From a checkpoint of a small transformer trained on Wikipedia: gated attention.
Each number is 200 + 20 x the weight over its row's rms, rounded and kept within 0 to 999. Layers, rows and columns count from 0. The size before them is the row's rms in percent of the matrix's.

# q: layer 2 attention query, 512x256, rms 0.2, rows 18-38,145-165,273-293,401-421, columns 64-127
# k: layer 2 attention key, 128x256, rms 0.194, rows 17-37, columns 64-127
q145,100,222,201,220,179,203,185,170,168,192,189,177,177,207,227,185,209,174,186,215,226,206,220,194,210,195,168,212,182,215,198,207,175,225,223,223,180,212,197,200,197,209,164,237,165,221,199,187,241,175,212,227,194,203,188,226,184,225,193,190,213,216,212,192,201
q273,092,159,200,237,214,200,195,194,191,183,187,179,179,206,215,209,213,202,189,218,180,182,174,189,216,194,231,189,170,177,212,213,201,201,225,229,210,163,199,217,200,223,211,152,165,227,169,243,189,202,205,213,214,201,212,170,192,183,167,205,205,186,208,208,186
q401,098,185,185,203,214,179,214,199,173,237,175,185,229,189,196,197,181,211,228,190,189,246,205,216,199,222,213,208,177,191,249,199,195,170,201,222,189,194,214,235,219,203,216,187,203,221,205,188,200,206,172,230,156,220,183,212,196,177,190,181,156,219,225,221,175
k17,103,189,204,213,215,221,206,185,208,189,212,199,170,201,188,177,190,230,227,200,240,192,215,140,183,169,198,188,169,186,195,182,207,180,194,215,194,219,208,188,168,238,193,203,193,194,231,208,212,192,192,204,229,244,193,165,178,179,200,169,163,211,215,209,213
q18,098,223,232,193,201,237,194,173,185,195,207,220,179,226,220,209,172,207,205,200,183,193,174,180,190,171,274,182,190,190,207,258,201,192,184,220,187,206,214,229,219,185,182,170,206,196,207,169,193,208,193,190,184,210,197,191,194,170,232,194,171,236,221,203,190
q146,103,174,163,206,223,191,206,232,176,216,203,217,220,204,180,201,222,225,196,212,222,220,220,191,196,213,186,174,160,176,248,221,192,200,221,194,209,207,208,204,236,188,213,179,208,185,203,169,179,185,167,202,172,218,207,206,193,212,233,175,212,171,163,221,192
q274,089,185,183,203,174,203,209,213,223,213,209,152,211,178,193,212,162,175,215,241,206,209,207,202,198,188,198,210,191,227,200,196,210,196,208,222,164,148,188,217,201,192,195,214,222,186,175,199,188,212,195,191,204,170,198,171,166,207,193,231,218,204,231,217,241
q402,096,230,191,204,193,229,167,189,233,181,185,185,207,219,179,214,201,201,227,230,201,215,194,212,155,189,177,193,167,199,180,164,243,212,242,196,212,238,215,205,210,212,154,192,211,223,205,180,169,203,213,198,185,182,210,189,180,194,181,192,193,205,173,194,179
k18,102,205,178,205,207,189,205,208,224,192,242,227,215,218,184,200,212,184,198,183,199,183,215,181,188,174,167,230,207,197,192,212,195,197,185,213,196,220,181,216,169,224,173,156,164,249,236,197,205,167,206,175,223,220,200,198,215,207,213,208,205,183,185,218,223
q19,106,209,207,157,195,197,209,215,228,166,198,194,197,228,204,213,241,230,190,192,232,196,172,192,221,208,224,233,225,191,179,206,166,215,199,186,202,202,186,172,175,186,199,204,231,242,216,204,211,181,211,243,205,224,192,186,174,203,182,199,191,165,204,181,203
q147,101,186,195,186,195,180,199,214,188,236,174,215,183,169,179,240,213,238,192,238,230,215,209,168,213,185,198,222,245,203,160,213,196,180,234,214,204,193,169,168,217,164,243,220,188,178,180,219,219,195,216,253,156,193,215,202,156,173,231,169,169,215,183,185,196
q275,098,223,246,184,184,191,200,212,198,180,229,176,210,194,216,169,198,210,212,173,224,228,195,169,201,209,220,218,188,187,214,199,213,211,187,204,187,193,179,220,203,178,209,221,187,188,208,198,203,166,206,180,182,224,198,197,189,195,196,203,223,214,199,167,189
q403,105,206,225,197,235,204,202,182,191,211,187,227,196,172,181,210,177,201,200,182,196,208,234,195,173,205,198,220,222,199,197,184,226,169,206,230,206,186,241,203,169,194,215,176,233,188,178,181,155,179,196,191,187,224,209,210,193,178,190,252,220,215,202,178,205
k19,103,237,204,201,202,208,210,176,205,196,190,219,200,192,186,202,168,192,203,191,206,191,232,214,191,190,229,167,174,198,202,225,180,188,167,200,208,221,178,223,201,198,195,220,208,196,205,206,234,189,221,207,194,221,193,191,197,201,152,249,228,232,202,195,218
q20,100,172,213,184,224,205,235,221,209,189,188,201,206,192,160,191,186,210,202,210,161,212,179,195,242,203,192,189,203,212,166,209,205,208,223,208,204,210,229,184,198,189,209,217,167,213,212,228,199,205,204,230,205,195,194,183,209,220,155,203,198,177,214,187,211
q148,088,200,190,226,189,206,218,208,190,184,189,169,226,239,172,205,219,207,188,171,199,166,203,175,222,189,206,182,178,188,212,211,199,234,215,190,188,186,246,183,211,196,231,212,212,200,199,168,190,194,228,228,205,197,149,225,188,212,193,205,199,170,191,194,185
q276,080,218,204,209,166,226,227,238,219,183,170,194,240,206,194,215,193,166,199,232,199,175,192,196,175,209,224,202,214,207,211,200,190,206,229,224,170,186,206,177,200,209,228,179,191,219,204,206,168,207,209,220,238,185,169,201,208,210,172,228,186,245,222,193,178
q404,103,227,212,184,162,215,210,214,204,180,218,193,223,216,195,197,177,166,181,201,207,172,187,208,195,203,219,173,207,217,210,184,194,183,176,202,161,210,227,201,164,171,201,209,213,232,228,203,223,216,193,204,187,154,181,190,188,237,188,236,167,216,227,184,186
k20,090,187,205,196,225,214,205,234,229,157,199,179,210,203,196,211,202,230,207,197,204,202,187,201,191,182,210,168,168,204,170,212,197,216,171,206,227,206,206,217,200,204,207,230,232,178,216,211,172,223,238,224,213,169,167,226,189,212,200,205,219,208,201,208,205
q21,107,178,190,219,216,208,218,191,227,202,246,237,219,197,222,219,197,203,200,224,208,225,225,221,180,199,181,160,190,174,197,182,227,203,234,170,206,191,201,181,204,198,186,213,176,228,194,200,210,186,227,179,187,174,188,201,208,181,208,220,187,213,200,166,215
q149,112,232,188,204,174,224,207,205,189,182,213,200,188,164,197,196,224,192,174,201,211,187,214,210,220,188,211,175,168,167,194,161,171,216,224,225,212,204,165,175,191,207,191,185,201,173,221,194,189,213,227,190,214,171,229,210,181,168,198,222,176,208,188,219,177
q277,096,200,198,205,177,230,220,196,197,182,200,217,216,183,189,206,155,190,209,203,194,190,219,196,229,201,197,194,199,180,230,180,184,183,150,193,240,219,201,200,181,213,218,175,234,208,198,191,246,259,223,191,177,207,220,221,197,208,243,187,239,179,172,175,186
q405,102,216,197,218,237,213,191,206,203,228,177,163,203,215,168,230,226,235,178,173,197,200,228,242,184,180,181,195,197,184,185,228,207,212,218,197,203,176,234,190,208,177,223,188,235,200,201,200,197,222,216,202,174,163,227,209,189,211,189,212,182,193,207,185,200
k21,099,203,175,193,217,169,171,203,178,212,236,195,222,206,198,211,175,214,206,220,190,178,176,198,206,196,171,205,188,215,193,207,212,184,204,233,200,213,188,234,212,217,221,210,243,231,256,213,175,165,218,201,222,189,194,191,205,200,209,187,209,201,202,197,185
q22,113,192,197,188,204,203,212,231,180,204,226,203,189,189,207,214,195,201,198,195,187,178,173,174,220,216,213,242,178,195,173,184,185,191,218,221,203,217,205,188,194,203,201,202,185,203,179,212,203,265,181,196,194,212,209,194,233,222,181,196,210,204,165,218,191
q150,100,196,198,191,194,186,205,208,222,215,248,190,203,197,209,194,190,201,160,222,200,185,179,169,233,226,235,211,198,213,217,179,198,226,185,223,204,211,169,211,200,208,185,212,182,203,197,216,204,175,190,199,200,174,181,190,234,198,213,189,225,223,199,203,218
q278,093,186,197,192,201,174,197,184,194,187,205,226,174,203,247,163,211,185,192,207,187,176,212,197,229,193,148,211,232,206,257,219,175,199,181,188,209,210,193,202,193,210,218,202,215,195,217,217,234,189,188,195,204,198,189,165,194,191,231,175,190,218,192,234,197
q406,099,174,208,220,226,230,185,229,182,221,209,181,210,186,235,200,204,201,191,189,185,203,213,174,201,205,233,204,219,199,182,191,180,201,216,216,193,182,171,200,198,228,209,192,219,216,206,206,216,183,192,190,195,193,193,182,226,196,224,201,222,188,208,210,208
k22,105,212,203,213,184,198,218,197,204,214,171,212,192,205,197,202,215,214,196,204,214,202,204,168,217,198,216,210,189,195,191,174,244,218,199,222,222,200,200,216,215,196,205,186,224,199,192,140,208,251,211,178,198,210,194,193,234,209,201,171,218,223,220,207,210
q23,109,180,197,212,192,177,234,201,237,206,189,187,234,198,228,187,193,207,237,215,205,165,195,177,245,202,199,185,205,183,201,216,218,212,179,175,150,214,195,201,162,194,203,190,171,224,195,186,201,223,189,206,225,214,238,196,212,205,198,224,170,217,176,214,180
q151,110,210,183,204,210,223,198,154,234,212,176,209,208,182,182,200,213,174,167,218,214,207,218,177,222,208,181,210,184,174,176,219,194,173,195,200,164,184,179,221,185,182,205,174,206,219,189,195,195,241,194,214,196,192,207,169,189,200,163,213,207,190,215,196,177
q279,096,178,220,183,222,200,230,199,191,226,189,195,222,203,251,188,164,206,203,196,192,166,195,193,200,198,194,210,197,202,212,212,189,217,237,170,194,200,177,172,214,199,201,214,226,253,197,206,179,196,235,225,183,238,212,196,210,176,208,194,174,197,189,218,202
q407,100,234,214,236,240,197,218,217,211,180,215,221,202,168,194,211,222,210,168,188,206,232,166,167,170,228,187,184,187,183,175,187,165,207,220,181,230,204,205,177,193,222,223,180,200,206,205,225,191,202,195,192,228,238,206,173,173,166,200,204,203,201,202,189,201
k23,106,209,187,208,194,185,188,207,222,195,235,178,186,212,201,177,203,211,192,166,162,210,180,209,194,203,192,218,210,193,186,204,228,202,180,198,207,195,194,235,190,225,189,181,175,192,185,196,198,192,228,187,220,178,205,204,206,171,240,196,221,222,196,177,216
q24,103,193,175,155,219,163,206,190,233,207,211,202,179,215,181,189,213,187,219,222,182,199,191,203,208,174,185,174,213,161,221,198,200,207,219,233,202,211,217,232,190,198,207,195,186,189,182,215,208,219,182,182,233,216,170,189,207,175,186,168,216,234,207,170,173
q152,104,225,185,185,210,196,189,234,210,165,209,180,176,218,221,194,192,191,188,191,207,181,158,178,193,224,240,211,181,239,214,236,238,212,183,196,198,222,182,193,186,198,232,212,191,186,179,180,233,156,190,229,209,232,198,205,216,206,184,239,200,191,213,228,217
q280,104,188,212,171,189,185,187,180,167,204,198,219,175,166,203,222,237,187,209,187,202,208,196,219,165,180,190,223,178,236,185,199,221,219,196,185,175,224,169,172,207,201,229,242,221,146,219,204,191,233,192,215,219,213,237,210,202,207,218,172,195,158,181,204,201
q408,099,198,209,219,194,192,176,181,210,211,207,205,196,194,214,195,220,202,267,200,182,215,201,206,191,182,219,210,230,220,195,210,181,184,178,224,184,171,200,207,178,179,207,178,185,204,216,218,183,198,199,240,213,215,183,197,179,202,203,224,182,214,193,160,241
k24,103,144,217,184,174,197,223,190,183,190,200,187,209,211,214,217,221,186,194,175,153,210,184,180,173,190,171,162,220,170,174,222,213,206,211,202,190,219,248,195,191,200,203,195,212,205,202,192,186,181,240,197,197,195,227,214,202,219,192,211,219,213,229,197,216
q25,101,236,184,209,213,213,181,214,192,194,204,202,204,208,198,197,153,216,203,199,187,178,196,192,193,178,206,175,200,210,217,183,219,223,230,157,196,175,203,182,241,214,220,179,183,192,203,164,191,192,187,205,232,171,214,201,197,179,230,229,164,214,214,180,192
q153,100,202,191,172,223,244,166,199,198,193,167,206,216,188,206,215,199,245,195,195,167,208,212,192,207,175,210,205,172,168,225,217,202,202,161,223,188,197,250,229,202,195,175,233,200,179,185,193,182,174,193,194,198,243,166,169,178,205,216,198,175,204,193,203,189
q281,104,177,193,215,199,224,237,204,183,203,193,208,207,191,202,221,218,198,213,193,233,212,170,178,196,209,190,226,186,147,188,168,201,255,219,184,206,199,231,230,200,189,186,194,212,215,193,184,197,189,206,230,185,233,185,214,187,223,209,200,235,228,218,204,179
q409,108,205,192,176,214,190,231,232,194,195,196,187,196,242,164,200,213,175,204,205,202,220,203,223,233,171,220,183,207,188,198,202,199,196,213,241,218,203,198,212,198,192,213,209,242,207,183,210,199,202,211,184,202,207,194,225,226,182,226,209,224,197,209,201,195
k25,110,188,177,177,173,229,162,194,202,188,182,204,206,183,179,204,166,225,201,219,206,196,232,237,173,203,170,214,174,227,185,155,206,170,202,185,186,198,241,184,198,182,231,199,220,222,222,191,184,218,195,219,191,155,196,195,206,222,158,211,175,182,200,175,197
q26,105,189,227,180,202,243,199,216,165,192,232,229,201,197,208,215,179,187,197,212,224,190,210,179,209,176,198,224,200,207,224,186,199,212,189,190,195,219,224,219,212,180,208,208,211,182,214,174,221,193,160,171,203,216,205,198,208,210,222,204,195,190,135,219,232
q154,097,233,198,196,195,208,200,169,179,189,244,220,209,192,233,190,201,183,183,248,215,185,218,199,202,204,208,184,203,194,202,231,190,241,196,204,214,207,212,175,193,220,191,217,211,198,194,194,189,226,189,216,205,190,205,208,185,185,205,195,213,229,234,196,165
q282,094,190,210,187,187,202,170,206,184,185,198,178,211,223,207,204,201,228,197,209,194,196,179,245,215,215,200,206,214,230,215,210,221,235,199,197,192,178,212,171,223,235,177,205,183,181,177,240,216,204,190,209,220,229,170,188,203,182,190,215,190,168,219,219,212
q410,104,193,191,214,239,211,186,191,190,189,191,189,191,197,178,196,218,200,198,194,218,224,225,186,246,201,194,214,210,200,178,181,215,157,187,222,160,194,218,174,196,219,192,204,195,222,194,176,212,186,181,205,191,201,232,191,217,191,184,179,203,215,244,182,236
k26,100,194,201,197,193,217,231,212,186,209,226,213,188,183,178,177,199,189,179,211,228,221,229,223,225,202,197,215,189,173,173,210,179,209,166,222,225,183,214,181,181,203,185,197,179,181,196,206,202,189,227,219,209,218,203,198,227,206,225,180,251,195,188,207,234
q27,103,209,212,220,210,235,189,194,202,229,213,182,212,202,195,193,168,186,182,249,215,231,226,164,220,202,209,220,196,206,195,190,186,195,229,218,223,219,210,195,200,217,195,193,204,201,210,243,206,226,202,188,237,171,176,166,194,229,187,241,215,167,194,173,211
q155,103,194,204,157,186,173,184,186,243,208,186,190,201,199,200,161,197,180,204,204,209,181,156,208,232,194,206,212,207,202,233,197,229,225,183,205,235,209,230,201,174,228,215,187,197,189,186,171,206,191,193,177,233,203,194,185,224,186,228,204,208,210,182,200,211
q283,097,184,197,163,203,228,207,209,202,220,244,192,188,235,185,180,191,220,188,189,221,219,196,216,191,216,197,142,263,218,187,167,194,206,137,212,236,192,169,201,207,199,188,192,180,233,206,206,220,189,188,155,215,203,214,207,193,188,224,199,232,182,175,218,187
q411,101,181,225,211,194,202,215,180,190,185,216,224,211,249,204,214,186,226,206,217,187,184,199,246,207,198,206,163,178,214,203,190,197,198,209,209,200,160,210,217,181,179,204,167,160,212,206,216,170,220,190,158,192,208,234,215,192,195,188,171,226,213,222,209,243
k27,100,212,196,161,197,218,185,197,157,209,198,221,198,236,205,189,232,198,207,200,263,204,228,193,193,232,208,215,225,192,216,178,205,223,219,188,185,197,169,170,193,211,216,227,243,201,211,169,183,162,194,207,203,189,242,191,207,190,224,210,215,178,209,236,196
q28,094,217,181,221,212,219,214,195,203,187,162,243,205,140,186,184,198,220,183,197,213,198,168,155,196,231,222,236,185,216,222,229,202,215,216,192,218,202,186,217,190,226,219,202,188,192,190,230,207,239,228,170,206,201,198,234,207,220,192,194,184,190,216,202,213
q156,101,216,205,226,206,202,212,204,190,221,181,202,207,166,207,183,170,200,186,176,196,170,176,188,225,189,197,190,195,207,206,191,214,197,205,219,226,222,214,211,226,154,175,220,199,209,190,201,193,209,209,240,191,194,193,167,202,166,210,197,181,214,212,180,170
q284,101,192,165,191,214,175,194,193,215,268,170,190,215,197,205,182,191,197,155,207,191,261,202,190,243,199,217,199,195,189,221,210,184,191,234,173,195,227,194,244,173,173,181,207,169,174,194,197,176,185,152,190,224,200,201,231,168,229,178,190,203,197,200,207,168
q412,106,214,175,199,199,231,188,193,202,222,217,187,198,210,216,193,196,180,218,193,219,193,205,213,209,187,211,212,176,225,202,224,195,180,172,184,210,194,211,187,220,198,193,196,194,179,175,205,175,185,188,197,172,200,216,158,185,198,211,182,190,216,185,208,174
k28,099,201,217,201,170,174,168,198,183,219,186,222,185,179,197,177,182,196,221,224,170,192,229,195,198,190,207,187,163,220,217,187,218,207,215,214,209,202,213,171,213,185,171,188,202,200,209,200,224,216,240,194,198,177,204,192,205,216,246,208,176,202,234,239,197
q29,107,207,191,222,193,200,168,236,202,195,193,172,231,225,159,226,183,185,192,179,220,222,201,203,222,199,169,188,225,196,193,177,211,194,227,175,212,195,190,215,201,192,189,192,191,178,237,193,202,215,185,210,191,208,228,235,190,183,222,216,209,226,171,255,191
q157,104,184,217,232,190,182,201,215,191,176,198,204,220,201,189,214,171,226,206,188,199,201,201,215,187,184,167,210,181,184,198,196,248,196,191,213,205,242,190,166,205,193,187,179,199,163,197,197,208,244,202,199,228,205,199,181,175,216,209,219,207,165,183,209,167
q285,103,189,183,234,193,183,196,189,186,213,214,202,200,198,203,213,171,230,204,215,238,191,200,198,195,194,208,208,191,167,200,202,194,193,199,225,212,190,185,203,154,206,179,175,194,164,173,176,208,166,230,231,171,206,201,186,193,187,212,244,232,207,191,205,163
q413,098,213,183,199,215,197,234,195,194,183,186,205,180,196,233,193,221,185,192,182,179,213,208,239,184,164,216,224,190,217,204,183,183,235,161,173,212,197,188,198,214,210,191,218,196,226,178,194,204,226,195,230,188,171,210,223,191,228,178,201,230,176,171,211,203
k29,102,216,199,189,210,180,204,198,191,194,193,220,219,185,167,180,206,189,201,176,180,188,224,183,188,188,180,226,184,208,204,218,210,184,233,186,192,210,242,201,158,189,193,222,189,179,254,194,201,184,178,224,203,169,207,191,189,185,145,205,181,195,213,194,229
q30,103,183,199,186,204,202,173,211,170,230,229,182,253,210,205,244,199,206,197,217,226,195,219,197,232,225,185,218,206,225,204,195,204,190,196,196,220,204,175,181,181,195,265,208,200,244,191,228,213,198,235,178,182,170,214,188,219,214,191,198,194,192,225,195,216
q158,104,206,224,191,189,199,189,210,221,181,210,221,163,234,206,217,219,223,179,207,170,195,238,197,268,192,221,166,198,220,212,196,221,222,187,201,166,192,206,196,196,227,201,217,195,208,211,210,193,194,176,186,193,209,225,169,215,201,156,198,193,188,216,186,197
q286,101,194,203,198,219,212,200,185,206,200,185,218,162,190,213,193,166,163,154,222,198,242,217,214,215,173,165,203,203,212,202,181,234,200,218,216,176,205,223,201,183,204,199,207,216,222,200,211,189,191,193,193,176,199,186,213,235,198,210,213,210,181,208,193,220
q414,102,181,213,191,202,188,197,172,251,215,211,212,196,221,170,210,163,193,203,167,207,208,206,185,226,197,224,211,186,160,198,212,198,206,186,220,138,192,227,208,192,199,212,192,177,186,232,221,205,181,185,250,197,212,187,215,227,206,194,212,211,218,175,207,210
k30,106,160,208,206,167,177,188,190,201,174,173,216,198,186,193,177,206,220,232,202,220,190,155,224,206,231,221,198,218,194,196,225,202,189,185,238,194,185,194,223,201,209,201,244,198,206,188,221,220,181,209,223,235,183,193,191,158,180,203,182,232,223,195,187,177
q31,102,186,208,198,164,212,226,195,247,181,195,226,207,204,185,194,186,175,198,195,192,179,174,228,178,190,197,217,200,245,204,211,191,179,200,211,216,215,191,172,196,238,224,159,190,183,220,201,199,232,186,220,194,212,225,182,210,172,219,209,187,199,200,174,168
q159,102,229,213,186,167,238,219,177,212,177,188,181,196,201,206,190,197,221,209,212,190,194,181,183,200,225,197,203,168,193,215,210,219,178,174,215,193,184,223,196,203,205,237,178,202,169,208,173,194,180,166,159,209,167,184,225,190,225,204,201,185,221,232,200,205
q287,097,226,197,194,194,181,212,216,201,223,222,204,186,170,225,189,199,209,205,189,149,197,217,195,235,157,238,223,181,213,239,229,214,190,211,163,198,208,214,206,192,196,195,196,171,192,208,200,177,213,194,171,173,204,210,175,221,186,181,198,225,200,167,166,203
q415,103,181,211,203,208,238,245,164,222,200,215,245,204,161,187,185,205,228,236,201,194,194,196,225,194,190,150,167,234,229,200,232,185,157,165,201,195,196,206,176,208,198,180,195,186,211,222,214,230,169,226,226,225,215,218,212,193,214,204,206,231,225,220,192,203
k31,097,174,199,217,202,188,199,220,211,215,251,203,175,204,217,190,159,194,203,195,169,208,194,182,212,219,196,184,195,182,189,218,206,212,210,195,184,205,195,199,174,216,199,201,222,204,212,181,192,211,182,177,226,189,206,199,179,199,162,219,226,214,196,221,199
q32,106,237,206,235,208,226,191,203,227,195,213,185,214,215,172,216,226,213,172,159,195,214,127,221,187,197,195,156,199,220,201,201,202,158,166,226,180,204,219,213,179,191,200,217,190,209,185,205,189,223,210,206,194,196,214,198,182,226,215,200,188,168,201,222,215
q160,099,210,196,240,172,199,213,227,203,202,227,214,210,216,248,197,232,198,187,189,175,245,233,163,212,204,196,155,201,187,202,218,202,137,200,206,206,214,185,194,181,155,228,217,210,200,194,189,184,210,196,221,160,226,223,196,176,203,195,224,208,216,196,205,197
q288,099,185,178,204,191,165,189,175,233,208,176,224,221,214,177,173,206,224,238,188,188,214,177,172,215,244,180,188,196,131,186,217,195,224,182,199,238,202,189,204,218,214,223,205,174,223,211,225,229,152,221,185,174,198,217,230,188,226,207,172,210,189,211,217,201
q416,102,189,222,217,188,170,176,204,173,201,215,210,215,203,209,163,232,159,160,195,178,176,195,202,208,182,213,172,193,172,182,211,248,206,206,228,209,200,213,183,215,261,193,199,225,176,214,214,187,161,247,226,179,196,210,157,195,213,200,220,198,232,204,156,241
k32,104,201,237,190,212,172,206,232,199,196,175,223,229,186,179,171,204,177,201,182,192,203,183,209,183,156,192,204,202,187,170,223,206,223,205,194,221,198,208,195,185,223,190,184,185,206,194,186,242,193,220,192,204,154,198,188,179,206,187,238,195,173,211,185,206
q33,105,220,194,190,170,198,190,224,171,195,203,178,248,226,199,197,186,168,189,206,190,203,195,201,259,177,202,229,195,217,214,204,223,181,210,227,217,203,200,223,223,194,204,190,198,191,205,232,206,182,175,189,195,179,195,170,178,206,204,188,229,187,206,217,188
q161,105,247,205,199,219,177,227,207,174,217,226,200,172,196,232,189,193,232,217,217,180,200,162,247,204,184,197,213,184,179,197,193,217,173,226,193,211,205,190,238,201,214,218,221,189,199,174,210,192,210,178,187,141,176,196,183,209,196,217,205,170,223,193,218,196
q289,097,243,211,215,195,223,200,227,201,192,191,192,201,196,196,204,188,209,208,178,187,186,201,199,203,180,190,214,210,197,189,158,211,223,213,192,161,183,197,218,181,192,218,177,235,200,164,199,218,195,219,222,183,190,209,186,221,180,204,219,185,181,164,183,216
q417,102,185,177,184,184,193,198,200,211,185,182,180,198,191,221,199,210,232,150,141,209,219,195,165,231,201,212,223,202,148,194,197,189,214,206,207,207,200,194,204,174,214,209,190,213,204,191,202,218,180,195,230,230,231,232,254,182,198,212,219,191,164,200,194,191
k33,102,191,195,231,194,184,196,208,198,222,167,154,230,206,163,192,168,184,217,177,178,196,206,175,203,224,193,211,219,242,203,192,175,194,212,185,217,194,193,240,196,184,185,200,200,190,200,189,199,226,170,219,228,195,218,199,214,197,201,160,200,228,190,196,208
q34,105,207,226,180,196,227,191,229,164,230,207,223,181,185,214,195,202,221,183,211,172,173,188,226,214,190,206,167,202,185,203,189,168,215,210,200,212,176,202,164,214,189,238,207,170,201,182,251,212,198,222,191,210,210,182,189,199,223,182,219,181,213,188,203,234
q162,104,229,228,183,223,199,209,186,190,204,188,205,221,236,208,169,194,189,221,211,211,196,206,209,205,205,239,196,178,213,156,217,179,183,221,206,167,213,220,243,237,200,210,198,205,220,187,184,187,191,188,193,204,186,204,187,225,181,199,149,185,225,196,180,193
q290,097,194,212,159,179,147,197,174,202,198,184,151,182,212,227,205,198,206,172,215,193,184,236,164,161,211,161,207,216,194,167,191,212,194,175,175,219,186,238,211,154,220,226,226,221,209,181,194,221,180,243,211,220,219,212,176,204,196,173,201,168,180,210,205,217
q418,104,192,205,221,209,190,177,179,184,197,178,196,194,190,233,209,193,163,201,190,209,228,209,188,205,212,222,222,260,176,183,180,201,203,210,158,207,211,197,164,195,168,200,206,236,191,215,224,189,211,196,216,207,219,198,207,224,185,209,185,162,171,198,214,209
k34,100,178,196,218,186,202,160,209,195,194,222,205,194,233,211,204,205,181,200,205,183,201,195,193,183,229,211,214,238,227,192,229,194,187,206,199,209,153,192,206,219,186,198,209,161,234,208,188,203,209,188,192,188,230,221,171,206,187,185,192,212,211,179,194,196
q35,101,201,219,165,158,193,188,193,222,220,199,193,234,212,199,228,240,204,188,216,159,212,188,199,162,207,169,229,170,168,174,196,201,230,220,215,215,178,202,186,209,250,221,182,205,195,198,227,214,243,199,175,224,187,202,236,146,171,217,184,174,202,231,184,257
q163,099,181,225,194,230,202,172,189,186,186,191,179,237,202,192,224,167,194,245,192,183,208,217,225,185,227,198,215,192,217,181,204,179,160,205,210,180,220,198,184,196,228,183,184,171,235,211,221,211,188,180,209,202,193,180,218,190,209,199,210,190,196,233,198,200
q291,098,184,179,224,222,222,152,170,206,183,203,191,220,201,235,190,210,150,190,207,200,204,213,174,198,236,196,193,162,176,183,210,197,180,191,220,189,212,215,228,161,153,210,177,203,221,170,177,220,239,214,217,187,226,216,195,204,190,182,207,196,201,212,185,188
q419,104,227,221,223,188,173,216,180,201,181,181,212,195,192,198,180,201,193,202,193,200,177,224,181,222,145,189,159,230,218,183,215,218,193,225,217,199,226,185,188,221,165,206,217,179,219,195,192,165,186,200,199,221,189,242,219,211,177,224,212,186,218,209,219,205
k35,101,217,182,205,197,185,206,182,232,176,151,152,205,152,153,229,189,196,191,223,194,205,204,212,207,182,196,208,231,200,217,194,202,206,156,209,219,194,167,182,196,222,232,229,190,193,210,205,200,149,194,222,230,211,207,187,241,201,209,204,182,187,230,175,178
q36,105,182,202,213,174,210,245,175,199,187,182,200,180,178,181,201,238,214,171,200,185,191,203,177,177,178,191,206,184,199,189,205,197,233,222,231,199,189,230,203,188,206,143,200,200,194,204,242,217,199,206,223,219,187,177,204,206,220,231,229,199,175,207,168,150
q164,100,187,225,191,225,189,184,238,196,179,199,170,213,193,235,241,227,223,174,210,186,209,164,178,190,230,156,192,202,185,223,208,230,250,210,221,169,232,199,198,200,223,186,184,214,163,204,197,223,204,190,200,212,166,210,183,172,188,227,190,223,213,164,186,179
q292,098,199,178,205,204,222,178,232,201,190,192,217,182,175,235,213,180,175,210,191,183,196,184,204,246,206,194,189,198,210,218,181,194,195,203,204,201,164,202,212,187,207,234,200,213,192,167,233,202,195,199,232,199,245,202,195,183,226,192,216,179,221,162,195,190
q420,106,231,181,186,201,212,195,196,205,173,204,202,190,214,180,166,195,222,206,218,195,253,165,214,184,220,201,164,212,233,233,228,206,176,210,181,184,215,191,175,181,208,206,197,202,162,163,205,189,209,220,194,174,241,207,220,198,144,204,190,196,167,208,210,191
k36,102,185,192,250,190,233,194,176,172,214,179,188,185,217,204,171,190,229,224,219,175,191,179,178,196,186,180,226,162,211,195,179,215,203,203,186,232,182,214,198,185,184,195,218,225,242,199,209,180,185,208,185,177,156,191,217,188,210,207,170,212,213,208,242,183
q37,105,187,217,190,204,175,197,190,218,216,188,195,212,204,173,191,242,228,191,191,229,191,202,216,241,179,174,186,203,183,192,198,189,226,209,184,234,196,166,162,165,225,219,234,156,200,178,208,212,207,234,180,218,226,224,219,208,235,198,206,190,183,165,204,210
q165,103,190,188,214,208,215,193,212,193,220,207,195,154,181,206,210,209,207,183,222,171,232,193,173,225,195,225,185,188,216,190,213,195,191,184,210,185,197,204,203,193,157,232,220,219,199,192,178,179,208,239,173,137,232,177,200,219,171,188,246,201,180,205,193,159
q293,095,217,190,195,211,195,216,225,206,180,169,178,176,191,183,216,205,198,207,194,209,223,228,174,206,201,212,202,207,250,229,199,212,213,203,229,213,188,226,192,168,240,229,216,190,198,201,225,185,190,214,223,232,202,229,191,185,187,236,252,203,232,192,199,170
q421,102,179,210,215,197,233,203,194,211,214,222,211,217,219,212,189,227,217,192,222,184,210,199,183,170,232,178,201,191,223,231,184,205,191,165,177,198,193,192,223,161,201,194,227,198,196,182,205,213,227,213,214,218,184,190,179,233,221,215,209,201,173,197,231,171
k37,098,201,180,220,204,175,178,173,200,199,189,187,210,225,222,187,174,182,215,178,212,224,201,200,185,206,231,199,191,198,187,221,207,189,197,213,189,174,210,237,201,215,182,216,235,190,207,203,213,213,200,218,233,183,164,232,182,200,185,211,138,203,209,213,180
q38,104,184,186,256,172,180,201,180,209,206,192,200,176,176,184,195,173,209,212,238,178,190,202,183,164,191,215,253,216,209,220,219,197,236,201,218,204,215,223,211,176,181,227,203,197,239,186,210,174,217,210,216,168,188,217,239,154,191,205,195,198,220,159,159,197